config.toml
hidden_size = 192
intermediate_size = 768
vocab_size = 8192
norm_eps = 1e-05
attn_scale = 0.125
parallel_block = false
init_std_qkv = 0.0422
init_std_up = 0.0422
init_std_down = 0.00497
lr_mult_o = 1.5
train_tokens = 134700000
max_steps = 8222
dataset = "wikipedia_en"
Each number is 500 + 50 x the weight over its row's rms, rounded and kept within 0 to 999. Layers, rows and columns count from 0. Numbers have three digits each. The size before them is the row's rms in percent of the matrix's.

# down: layer 2 MLP down (transposed), 768x192, rms 0.0675, rows 653-767, columns 96-143
# up: layer 2 MLP up, 768x192, rms 0.0819, rows 654-767, columns 96-143
down653 113:417491388498508597472568385495442425502563489549427528425526507557511523464592491527461497452480504456477400521577502594597520481500444526375550
up654 090:506541560509487452436459473512528601519499499533555352470531506471567550618483456459585467385574475419498527528538514533455456498456492485517519
down654 084:504443619492396507520512471460469504454403452472535526578405526420476452579517515496417581487477510577513563421439553477527469493475531444434417
up655 098:565530466536533481513506537508461564437533446435494433444391449501503474509467603507530442446419486501564499543478517468487403577484481534507507
down655 106:494437579522483470514521550446464421457446446568501476466491498483507480506513526474508496536508542523415477547473559448468517380471474562496525
up656 120:528444514498407514527542587506521430458523556512457524445539425517367449464523509458528513466453482428463588474520504521478374452551516542612559
down656 125:518501474549503486465474460446480522489530521519509509494526554587472569500539401454536545473520466455547637448472518483538345393494427435629520
up657 092:544421460538537487411513426535543502529518477437524530536462508538507577434460416460484510480549523526452507370487492494523455560489484505551462
down657 099:480574545471537558423420503529565489494604454398487492568553552513496421450550430576501496564455470565494464499455483556528551466596355468434410
up658 105:460547495497459507532455397519488515504491518513469527470518536435423435465463412462452463479552475639475507456560542566553472478503488498591489
down658 104:439545474478425464482458515489511569520486572484472550395459551487526483434465490514569527507533534354549567506522413524504427454524477471501543
up659 094:539438449498431504509558570510430483404593511636473490452549604471458434479508480424546439536475421517535465443554488452547495561385554429511537
down659 094:460482495434452604515521494561579536460396540461484546513516582482517526472486612508611548509457466497513422394511558496439571506535485537337474
up660 111:521486489489496551438524504456477537424446421557445520515565391529496505597556546577569505574516442505423623472552495527534508494486464537574502
down660 106:484513548497466474482395445444391487469530495449354566571507459449520514493475439461488435571448468515532495532437445486464583583470555564553528
up661 099:523566412493482539479424485501444398488437469522494548458524472501467543425454481430445577494430476527535371435503451490443442551546509526482478
down661 090:534478527494450536473577373451447436514546501550460514579445424514504506534515512523455536488603527555534515528508620540486502488456485484564491
up662 095:518410512462415466533488515498533447467418495447517505492548503490494503506425552525530571547578503452567501579442497590436475460497468453591424
down662 093:512478516504490532475471537493527564470550476496461602498457451544498435521531498504483493501512547456422455504492364442602573436506438510479439
up663 094:478563512469476473483439514582500537414528569577530527545563529487444554568497495575502540392615499469493426492444442498500467518494419543533516
down663 100:420431486418497550427459522490484473541361503458471600463569504527533526484550454466458517479519521555475465485508579561458422459573391463504548
up664 085:539537483580576600463498510524449491569464496389521490465498532584373541430489518400502381479473530482539514524608582569558614605548594506522493
down664 091:434513503505388440571561506384467570499418427530398488457562542483535503483415466538625534543622557474423475477483519442525448465514490597537477
up665 098:505462447422441529506502485446508513539460501503443502489515503489467554562524552499443358527591516457511533525408395547548447590554511475510555
down665 098:541523543460594455474549502414499473532441438513508564463450454536466480512566517506499526418450434506416457475554599460615489559474588510549422
up666 090:560492562600461490531511505504520493455416434473552482472525444571394549531484435489542447470413437519467528563458490492546520478516511506515455
down666 094:453562568555552478520491481542555545471500516365425531551458485416449493515441566428541500547515572445395485486519447517488491475572450517523473
up667 091:515498508603518549524427420471501559547497551448466481547525489462436452442446507502549421475522452466534569552505602497543492389509469406548536
down667 087:450584565462498541481534524530507521400498403478467469566580533518500510537483529520471546492549489485512510448492449430524499519518509643397551
up668 094:390472443556539537530480503568431442511509546482520569489492541525495514472532484476471473526414455448529493533507471524483559432461524545442513
down668 081:580597523442563548577486461411502545455514387511459441566508464508485530549478532498556497401516524520518472546517426526536426497494493484575518
up669 089:538484500478460536436404511505379465532515516527410476516406499497467492403414560499583593588480471500462543510561589500557362392546451553592521
down669 069:536471495583555506626465421508549522490428484495462452537507485489524512485518452567525519443497510425472494452498380508529487517447498439588537
up670 107:474498540475464439505508589508417555452500486453543378409422487606510521552524516492545604345465579603528545533506451516459547467565440494538548
down670 100:533494503556508527438489493532552577481470520466498386542484532500501422531517399493435425449447550624533611528617549493541454470414467508517429
up671 098:507449508592547515665421474520494554485486553570550515497549560449453434520462510524544437446374480530552482487537527520506502493459539439559483
down671 109:475520437494501484500540534574569509408526507484565577569490531533532479504427497506512447498529537492462435450619460503453560465582572512411455
up672 102:409496484607538455545507522583499518498444434473540481360524592529555487488531527416481425509444394502358422576452559499487476506484509563537486
down672 099:585506569451396560439537435481525548519477508438469492464474489510555547490575574532536538439512537465477549554529520529419464527479573492546439
up673 091:469553486478523573502499514519450525490502562576447505529526547504526543545569450505443449485542498415565555513501474528449489499498529524568568
down673 093:476488599533469462595529416446497465487435479419546520440543500456594491521520582505546480413535544577513513520443521566556537512559508485408430
up674 093:482449464524492592491540488475429588370436459447460600541532472495412467566515556484406432483415474477617448608516627588501504499515458498496515
down674 092:507508534581423459495549560469559480569518495451616509468522535621492501504514489553466504458465564580431563346589504423519474505485620475480515
up675 094:534550463462465498572545549550473514488443436449385485546587494543561456434481434592504460433555513538504542424515480484409603518526509457514555
down675 089:409493411516486558446467475495499507495518491571505486486523608471416642518569528551432514509436403466454446480453496502513568581523380559525504
up676 099:552487542551501449553462614592522435449582531515565546588498441503453550472530485449488482530412549516526518476519580471486434536466504430491485
down676 091:429464461416500518460532434515594462436455510487497543482491370478477439522604525591470468486476415449522553451510445459484449481547464510475477
up677 104:596549489546476553558541495458537563456460424623537454565466453508546450544461491590486486534503524469458602474512502412477523469481487526503554
down677 102:416517505442458464511563529589394544497577507519580488540487488499509558466481501469470598466543598544536492566442425511465579558524482452519516
up678 111:476476415559575476451529471447490491356461531472533486461533478458493525489431547547504550445569547491559441498448528576538613475456513518441475
down678 110:506483490526429518568507499483516428585401470396464510477483558574504450470583592524536394588477548502536472516461564521533468482511431557543423
up679 088:533605537452506512488429400522516488565438488476481582446444482499476515482390556450549475492471529431472470582557411629475494501535437536464462
down679 088:540465535470579478426469416444567497461477514402486499421469515403557512576601488449496557494518544432541594546567458467544482520566461566541457
up680 104:550503551498476584560507485504498406557473494517532417469574498563545465547605501551474582456474408525561551501542453493558443440558564493544524
down680 104:490520457417469455519458486563590547544522546587468570560448548475586459509514527470460511487442483459546511422541456548560449484477567518558526
up681 094:477538564534569498430424497550511552549457445468429557514556527477463519473511515492473420492465540421499486577497482460525486496462577506525499
down681 097:516437399462469501461477508438563552454468554533466532523463526503452470560507485496481585537471523427537617435503373524518411523592410517435528
up682 099:475495620472532491391440440397516513488510467517478497428444457580527434486464496456571487619450470551477430515370516447521510475536553464527537
down682 096:412486551462509505528530411507479471574457582486623556541489576592571547496492504554440524610566543417517566505507437475532473502507503487477416
up683 096:494478491555431558483525589576489545508539433492590481518547395433493438590499584514458509450458449496488443473535516422433416479474559438495488
down683 101:407447482461563516558511425543558623534517489571454465509507478464590492508501498475509573465455517530516526522491465531580528521421444538604543
up684 095:467482562531534568515429509381576455469456585568546501464595564464476525559526446483513566483506536526490394484504536608474566465542520423555490
down684 096:521483534546515447496492510448437518535388540516474481575521515507518559561532539501573538468497495515543471517570478562536486489480536483551415
up685 102:506480486500481494439527466503441454513449517469493492489512500515397481490521437458487583525531496451465534597590436496436505487416510542547465
down685 100:442458459537476481517542438501470472463506537515564492524482450503536404565530446563468532495458451472530543503566454456488365533534498454500439
up686 112:503521418567528591434541484532504554389514525461525543562529446464488477588516477534512473515419435501442480459460515558522479480471536481562438
down686 111:495537509563525547436477500591524531425496486460511478539542500388560546522495489469484541427479430425431494418481427419502483438433395499466577
up687 087:488518539492442431436481493552564608494451585582502350527437450493481447561465609448470406478515443477504591570513514454555534442575559446421556
down687 101:557563559489527417476532460551456587484476419460520617524527483557458539564519479515399540535461500450549534486465602443589415542462506555570502
up688 091:511497396517511514503482490586569514403592568605533490447565565447467482479518454524568513434508445523520477581554492576449528475537588418486469
down688 091:472357481533468552391497424508534490638530465479443463609522457543442483501524502533466472536560522512512532487493494443535531487476580516562550
up689 103:456559582578561513561480530579448545496501491549538533544502492451530504398458484527534548543545490372468486473508448585574473532458470537444481
down689 088:527488405456492478500578478486575406465473452471474504480506506546448589519582496482512512473462501629484524517506427569418495467509500496549540
up690 105:611512470488484535530516489507527608427454540507589516539495505477521501505427508483429519434422520509401474546496416486495525560463592455495629
down690 111:484602531596457604518590529465414544552517440440501579529483499513500535397484434424541482492499507505470491480438466459457423569453477483547447
up691 099:472496448531523406407506385472447517471508454593484451488477486502545548526439489446465409569462456511495500572508415548542517549524515553578522
down691 098:551526432457522515525506527344522575480539585497487540440459479513529401540419499565509572532488572406493529502500387454474542509484507339477504
up692 096:472484469426568576392461483519477435541563514452516519495473457542493493453490476450528453478445628500588430561493434430425515528501508439504499
down692 098:486514562488469498515464447488560509464525575516502471439520583421457486448488533499475559461542487508460457618506473474474459566456477449464567
up693 094:420525473459503571591458502477534506507491433571508566406586425533492510510456417611450563562618497375449540516541513481521490459489553545524497
down693 089:436542433506466522431462440476524490577399455514489518501564561501409475451482498461520505485488484466523508574592547534403523481505528547496532
up694 088:459484512476522523513579490524430468433502422513425493434523484551526425531460495485519495364503478538511442520423517434515500523436497431452568
down694 089:506451518498406497542530536561476529577546519483462494467421473459566494515486487509491392629458523452487534500501505469517473512476543485579511
up695 109:465509448395476545532486517575451461467471384443559473467491472501473554557548548539460433570597385481480432606430406491507479501571532540438436
down695 101:436447516444457400501575538501483486476545434595472484534499525580551446528488536518453517583586456609496513386545432519532453504485524501463457
up696 088:462502551454535568527466436523518500527551373518556529475594511438531506513517512455605567474471564495519457576577553425527469481477536480537604
down696 097:393530419469480519503536536542439502472488509482479568552526482538548510462563526449500534510524480520510485489493524486550476475536420514569449
up697 096:436505475446470432487515466486496499510515480490427479490444614500473497553486475500462536458539436557432498557507506520488536486562466499546453
down697 093:491444408538567421496412561516456505524437427522466457493529524477447515442537504515419499618549435546425540490526580450447533505551527376595453
up698 100:544536500597542598536511506501575541427483504533544561488470499540545559579469501466430568481487506460539520429479524474526506481439505469462543
down698 095:435526452514542442416484524549497483493429530498519386512444520465549502405467490557476586496557491482537533526487445480513540514538481460515564
up699 108:462449567515537527409450426410535498562432514448502446562536484400591465520471529498554589348462527499544464529485531494508502560499530535521530
down699 114:457523546446496503490575401492452490574415449447485507540471542504499509510568520558465492549464506543523522425509561548468388495547455435530441
up700 111:532503626428548506499440470438558548544470573660470507477538486516449546483450412512529526453518473482509542538448407478578514448467580552669491
down700 119:546508586490434560500566504447475538508396477490478522509494535523476572499532498449457428511463556561552478473493528478527429512595513539599418
up701 097:582540458559539474546555429485449498562521430532527501470411545491494517528450421540519428390483516410493556503594550562501565533395453512491389
down701 101:543563512500550536431507492491496465572485547507570517517604509505487479498561512503385473526484540572492527522552459422615485405602500561565478
up702 094:480478484486554431513441535518583535443491493520586482433568491483514522509530477434472593446505548511441440574591496505476532488590482522484557
down702 087:465411426516489490532552519492474561534445554504511535502416598472454580565654418497443475518484627553556546424497565516477484536473446486436516
up703 098:604493509482499488515470490414499442425535414560577448503439428481415587492466519502538483412434424605445471465469561511620579466477466544580485
down703 094:514392449468529475455445522523446546525493470575563444439435457458430473506610444563472514496568520547501464580539404464527585565506501490563599
up704 091:523489469590509519501490478546528516523467561450500464498454561489385482590485538501414497596452518521511542579570545470438448555478456516470488
down704 088:579456512545610457563538549435474481589416522532517466473467427544637549503514469495538468485505581435485434406518455436532433504492605426515508
up705 097:520451498524525543468389484402492551513347521523575478453438548469410529512515477476558484467466549455482588456496494467508553446531463538443538
down705 092:513486523477563504534532517545493578433408549518504480526488502503509621463523465550509477487507508514517542475428460517540540530432410418459488
up706 091:549541528536516509539528431437423501579503458397467529516580492469405521506528471501470497428498465512488423437461465470481523452466492568510470
down706 091:459436452562578477422535467562479459547504521538540551375448517487606437471520494476536433516548523522552495462500498492497561463401411507425529
up707 104:535555486451534505354491483510510504586446469471530469528469492493488545569457565571551548518510524539516542507463520473502487388476405523465531
down707 107:454526513504520484438401547453408485524487424581482505476503449433497481463480454499492532512524454520673496566466554474547598511499555462518516
up708 095:584507370519548513460513532480470476497450480466441578495528464462432453443426557438332515538473450479504494592534477457345487554466432454483465
down708 097:500420442492488556431562431513489546441553471464385455394476525596429534539539551555494423509481518603461570605560509484570569510491524493528486
up709 094:555447548489495464502529431469392472498506605567466465460481484470466583489477546463490498492499582517498455503541402520557507511448473460461505
down709 101:508518478477527451528515468506497547521500441536540515410574537534521463435415480492532624442587535493567551617510562509643531507534482501510499
up710 097:531527534481460514517542562557453521499391547546483502512511599484474472493522480419480481435545511502445543505413513533529558562538639491591589
down710 093:474600528570461512513473479489535524490544509442465549450485439512492520533507443577546606536408479560507411527416510526498482414544430537398485
up711 095:523436467531541471490538456470406474624425606519503494544431546480524463417491483499478449478535504415557493490445493563505572552509333531560478
down711 107:511469453535468514522466569481486442417420475437478545493542494534568528588457614452268427470546467512520456543598476467548477524610467526492596
up712 102:532511509428499584482421506478517463462505574471457474452509494507497593516470397580497493481628484409442455460555574422510506447533518500537526
down712 098:492523496489449449399477444508588540446473466484537503494545436550525518463481509526525489536572491523497461471481555555465460464493480598533473
up713 082:402489517529482555552472504537496505430509481551577486454484518444503489518596536490463443519465479456447428575571523576423489441520498532474387
down713 084:533521522429472417463600510487471498521453490504418566488439502606646481537392545472458427461471507483551426514482510520567431443505467461479550
up714 105:556470484539521541521543427454588472480525544512498489443482456460466536562531632476554542379509577451554416518554534459510529520394407476512548
down714 114:530503486471516484432534431565541553418571430392507487548564427498572548485505524468464478527453477489526535527509483491548538502492448455508480
up715 113:538439511542453449462484567542526472445508569436495461537367555521464528451565427396534555475502527464487389570494557518485539506567507529478494
down715 108:583391474493426492545487433534469389506473521430551544506392560575450566504450496532547565488447540426557508475490517438513570412503564547458532
up716 096:585484523643613582477507508516578455433491419517457576498580442553503399460543473500472435475494403516490487525553522486552528461433532521587582
down716 091:580451468557496524508459480560421505486466549484424478499576541506443531468579592557552481502525533513483450489554453487497549605491445498457465
up717 094:571447535616480494432555455434494566543541496537506509383532563519483548477484517467478413552436491492542499527457567515536528472545468513574492
down717 089:506517424431519466625473483515549626472487524447491493554581511567542447493455471463480571511514587538484602465444541513496581508460480536534540
up718 101:431541536435534381374494501554541498461534527444538471495520508546525485480453497432486433567564512527547381519534496444514473479489446475395585
down718 096:483510493500450475446588514455496483487446559581508488475411440545501543484544549544418548488480495565538497538578566590513453509564502461477507
up719 090:584567510562529521457530500447517468550502478504527475379554483482578450516482520551523516426488384454431517441446545491556557432485445427489520
down719 090:519562557430478532470599555418533468472472470485453429480611490521449486505534548530527514559477528585415465416499394570528420549496441578547532
up720 084:554557519519552435482443510485606553562530506453450414460602569467536562450505471470452495504478494549492518542494490470446561417469497513521474
down720 082:430521542471444475419529534500536500516506553475478470499534587465359533471457442520498429590565488470463548464515481493442553433518500600495486
up721 102:439445415458617528522474542533471622513431497514521441415496555473529546550449465408465498445423514548475464589518569594465624443473520416476512
down721 103:495453611514634495467495541513479446472568392415514417535555596509537550534444479481577552420539491545428469472475474546546452502548484465480525
up722 088:489490447547471542545510433545484606489419398455432476481464462484546546533548439468474533531485564404522462435507482448562446529366524432442529
down722 090:551469527479524484469514607450495530596467607520461469426585521520432445536479444585551409467485474530484546577541605403520468535543555456533420
up723 112:576520471447495517525579561444456415538543535523455573567541463460552468459566517537520466464506420432465459510450460467497576499507529517419458
down723 115:483447498623544479616524482442448585485539649499528516431499524501519484501437470524481506450504489482416534420531509486536459457545521379485568
up724 099:517464463537567492515480418501425527586566482496519503495594564466476512575504478569505506519568527459527538528511489453460450448417457515634550
down724 101:431477504493473494469584480405479551480514466512548556472499476598540441570572468575510506593574539465460435540427462593574502426524601536575535
up725 107:493589459531523522433525522370513467475557595427453578598498496524391465476610533462500507496436503450639465497486556532478536406549432515411457
down725 104:540544539414506553502458615460532538614589546489489460557539496564428424563546571553492484569498647504539574478478570529441429470525576470499472
up726 094:449472509524495480508558545391609561446442426414467488399462574522518416506481475482513513497531506385526438486539526455526528499521531421520580
down726 099:514536490527401491543479504374522439486494575516491532410538458433489586543495515491454558528484519503477528442487483474526419452454426466471474
up727 095:540452473556515496464538536471395511503467610634447545659554549586531517510527506551643471512530621530512473413509542420504530445463417503495513
down727 096:467482535562539406544444486530605486556470447633493443450534547498443525526503542493504560591580469546538516552530490450487424501599499495507509
up728 098:513633624530538477453470524485523479541513576484464607499600525403521534556537527541457473435412497373516447494469622475557484484586474496469530
down728 102:446562520586491498415537527589494430556517464370503566442536514550521446529434550526540466426480444448447445536461502522507491474568473612380562
up729 104:499497540547528499521384513463513544465401477536499522458527536520504511500511396488499516460559496494537525607503430475473535522544480481462423
down729 095:508459438515441480588478555462512530476530460422461566521433470454506542489477445514442515460480433532537436537491463502482497536528571558553532
up730 090:613552527558499468431461489520485549518489440531474467529390494589458546505446508470353502579481486511489408566513439543444454483533513466567578
down730 101:454413533545517487488518506443563472553471478521646492579476532479491586408473424452591503486548488598467492463535484515513476502423628483589403
up731 108:542469420533501435531525519523456498514500518449543459512545497516491406417447504488515589392565394468530435524557403575519494585459477518480468
down731 108:566416462411496559545449542557502553491449540519526494548549487476590469472424480508547544476357513563530570461406484454506464464579547558596446
up732 083:530438550552541488452449500483544482430469482541514476563495658524492550473463556575438427552558520514498507537640470557504573555532416533527458
down732 092:456455447563491537455551364491511467518439553524567448506567507538484567505665573494488386535510504527451598446568543492497544461488515534391460
up733 103:508505534509467489430551592560511518484436470477546480507536592535568475462418532504518484497524490532436515462481467472518494488504502402448563
down733 102:527541609559507468507500507492506483510481433469492484459653459520529591498438395500501502432441466522538540517515489413485539520509478523495513
up734 084:465480536584547390494503495588393491526495474484504605536537486560508392500483422466422485502433380521441495529522491491493520412413447476536532
down734 090:451536402478581529521492456414518522479467504571438475449497504463564561504556474509452454434528479512524465482496552398538466681451511477551513
up735 106:549518530437525538506573496535455471582532458383484462588489485566542522503448516382430569451523615466505494546512499457489530463430450446453499
down735 101:406476486493495445423546596513516495505604493587544444542602451542538546558562616522562542477531498549538545534441430510535498463540464497519500
up736 099:583481546480473536399504458536550480490509478376467477487543475507462518470494425479634538370534533443474524511553562448433519537512403443477534
down736 102:514484453589511505364508499431522501555543500565459525521544447491575619473488485491481567538401512601553473476451468528505406489484528403493553
up737 100:467424458500550521499540475516501545592398484581523473424459523419450456372572491498589539420492550483490583444561495439468513476519473503460516
down737 102:450554513457509430451457503556505510552497435567643545497459448452527559447559483486517479543513436425519379560499405474549415562534527546502461
up738 087:549563597535462581512534512538552482523502556447493552487450562407483479558490459483541503533522505467504611508547406472558505476477507517484471
down738 087:481525544546500519414536462484605545506423534456551415594528521514494539512510477500456430571489542467571546488486465564506554556509454592465567
up739 091:505448465523564435470534570523465498490584454503573460461613541496412472486453540504398477464557475481501505475587425564559450516513523570543468
down739 094:460492454379504529549546458562506510476465544551401498510456478498547488531488491516444600459595490506421502385448402482495483392504607496553536
up740 096:477381497513525479536525543468492539505535421508509403422483568455425442489464467414534469478448408519428607607452423459474452566514444569518473
down740 099:528581512521531503498553442511503544476496527450539516546448520584506509502417539581504428472553604508415532549448476516478530557459525522509548
up741 099:547572440526469578545494476495560468589442522492391410514398451549553512541478515551473526526502506499518429480582530459518381460428456511504513
down741 098:555536477549453496480581498609481515590433514492476568501518465566518519470449470521500448543496567475494514502545509542479433510463548484465417
up742 101:472614526514513486562475491498561626565559472642474447524505570569511567556510507586519526539483455456515459556487426409531562548494420435518469
down742 106:503485538461416523471589530533524388485474437507503587482497478524575468425488514528485445525544552398533570490460528452566391540451607540552533
up743 084:423578507576540621596515457527506539503421385484465437423545446494476473518440410409440487523438487460455566527577437513507541583479494451466535
down743 099:465483428424389574499594425473462486478480387498573553420544523514377486438573486505489455515566575509493528563502623580544443482592481547556458
up744 093:483473438439461407552551594507497466548495591487562581510477544550608569533549500479511478428429480430473427555477507504446510469499491491497436
down744 092:555529431487573486461487433469555445517460525440473443566586535554552586643578477501519405479486444565543586504457527459551467508540502540487483
up745 096:479437464355517494515540432529526512506435458494517548593454592555439466459473507498442477456501586446514435513537494582471506496499504595440527
down745 104:604488460540478569464464493437462516533540477520484456458611593474454444400540527418481506543487539494456512544567542448520529510474465513579644
up746 107:583400494463480516607478440513508528489514463446461519550546495514548521558507513494503585483511548480574502487477470603482480525519532430473480
down746 106:470518404549512503411473522418550444457427591588466518530529554452499463433512551505575496487422502534511516515528541557566482439480497537454541
up747 099:452446398428523528542515448524511387505552471560440503412509496494551519555493460526563586456604562508403479499543439485434577549542523526578491
down747 094:448482436568458490436442508551611577536519495404467525666482521511536545529412460517434436555450548414509537509474533521513470584488540503471559
up748 085:489487402505458363521502511559520503444498545551486442443502470443537487553529570500603507468527502468468507532501462476539373536477447578350466
down748 104:574458550521570467503534463493467530630419460481354506485561477582487487532531406499459498405499530503528569402446555422547523529509543417588500
up749 111:388433422602560470511482522560529553544377584543507480421454529478477579562549466422453413521442493543497527466477580515460494440566502478476583
down749 109:432517520519492518667418571448473448424538450524478510493585523461468542495477452515478496475532501439472541498441432500429477499468421441482546
up750 100:434548525477662454494511502479473519596498514538562534512518522442506652517464479504504323427543492513576520563482502466526569528446558524522490
down750 097:497546502462431544443531416465505537444428507473435484536545545411433497543486564472526494491531515448537542503553481451447427475504526433521585
up751 083:439476429549547462456446494561580506441534470537478457476552521541566518480441589468553508446483449493463505480534544506542444409466455491506627
down751 091:444573468469509366522524474553515468606488422529496444555472493566450451628522470427485543532456548533589472501519559539493494491500540488492344
up752 098:570445489475496505540549424581465551462540527609452438494582504527483490483481544427536435589548539456565424517592477465459469520446612501432496
down752 098:484521518471431530503528546511576440411477485490481507416521517495460488485495482485480492587508477472479524534568571484415445570418480510477655
up753 105:506487619462510547461491496478515424465406419500530470520469464525540392436494546407600521382512510556472541521450483530506553536499469548579453
down753 126:538527565514478567501575420576434511484393447534545459508539494594491534520563445527531511468424494445522451540557524442467480468518449565484504
up754 103:471508593567594533577491456543525454560444466469598563504437529477454443441470435582536581488587534494509458450475560411424542438483464460505463
down754 111:559490530488437517366552451538418545470482389495451579513575504532501460510520461494530479502497469558496524513523474598602512579556492520505542
up755 087:539517484506552593450457555525472436514548465529511455539520534595382450568409558510539397503471441456465398541514503412465469423493518556592556
down755 089:566510519421443472490584563552508557509532489534415518474447460550570530400531576485449521518494520445469536443507438476535502497492572490497447
up756 102:529551567499550587520476490546490492527476523495549469563584523494457542501489539541495586553567446513428510504414498543483498500474472444589473
down756 101:500482504531543463502544468576595513530461509477470434501567539516521445502447638501537577551642428462502518460523464496519489446527580482467489
up757 133:551375576506497482490436508446474517555504526486456482559494457516480493549542502380509442569520548449483496499439481462555519533474487526447522
down757 123:477460449507592474464437582552452474493503480429448438522453543566589482548506497434540525500508550433561522509431507442544549498568517562492616
up758 098:464550484458452458531514506483437435490416347546436499535589531606457473525482550486551446506502553512572482582539493443458550431471483498585537
down758 104:481517381538517466504515545598528477535562499544443477459535496558476515472478464396529522518567483502516413486544556570523446524526583472480494
up759 103:494431425604481565514502498526498537567522549446538397496510447527420495507532488473631461487459533401546497502505597516429482559491582552559484
down759 103:510576486478559481372507465495488443491508526414483516476499480560520487502513451532516477490493504472537415467548509551472457538455405616524486
up760 098:502509549598487509479538486504510474575359525475548480575501465490435439570518548427439453488452414440522470529538494478393545495469517562487474
down760 102:467549539455450425516513599455426506481615524549472497520492542533459404496406533486511537548581518455463527504509479504556586512468429401478477
up761 100:597497469532401484593544557469479511470503464525448479536465563465517569489605484504616531475523519497407471526444499436541574515475504398482464
down761 106:478565465488391406453455578426437401496446477482561529520545546569493498578571532518484499564433539467472517516554502537496544493582526454455534
up762 108:494499505510582539477494435469418514500547486524541432513539561496444573528485560406499507475435482610565468594552501525589556522505456518433476
down762 103:475520505457535482471584445590441455522515472413512519529365448574554539480439449470480569476506477488620457429517536534506487440550546580583583
up763 098:459532495462553523540418477488484443478500483497438463499401470445461504450518450465459572445536392530486533526472539496487421506495512417556552
down763 092:506497455548440448363475482466509424415581442486486542482440487499557642521516500532510489562498508484475525569668550498529437432484474496470512
up764 105:525531516459535517594457541533454440500534458470488577478611444595536497573490520645482595544473507431478495517432528542480474505482568473434478
down764 098:491530520451516536459359436533486480472483490547544508546484440516500538557521516592541455518474466550430549465470455467473439527485458467392543
up765 110:503505497567506455482421463471504466494518417607518506520461450396453441501552549569479430497552466530503532486460571510523498498458392496490431
down765 111:598517474507509486466502542510580525472496541473478538538541504523463511469498538469523463468537566494513491413468538469469516473457585582505565
up766 094:539527530609517417607460458420503538506439575509484565513434461464464533523445496458485467489504505569474504459501525513529551584486488478532562
down766 103:459398464518463476479462654545433531454539633480433471549494521469525446436529546545535472589449448519502480448515401565601373549558503487476559
up767 112:496518538454609476540457495549520548475405512559505499473525504497534456463510485527543450479479388456553589410624489476530491538442548482413479
down767 123:505589542496542519586513552402474483463555493504494519471564473400533542499466485490537469586531493411497509509453508527448564448449505492520464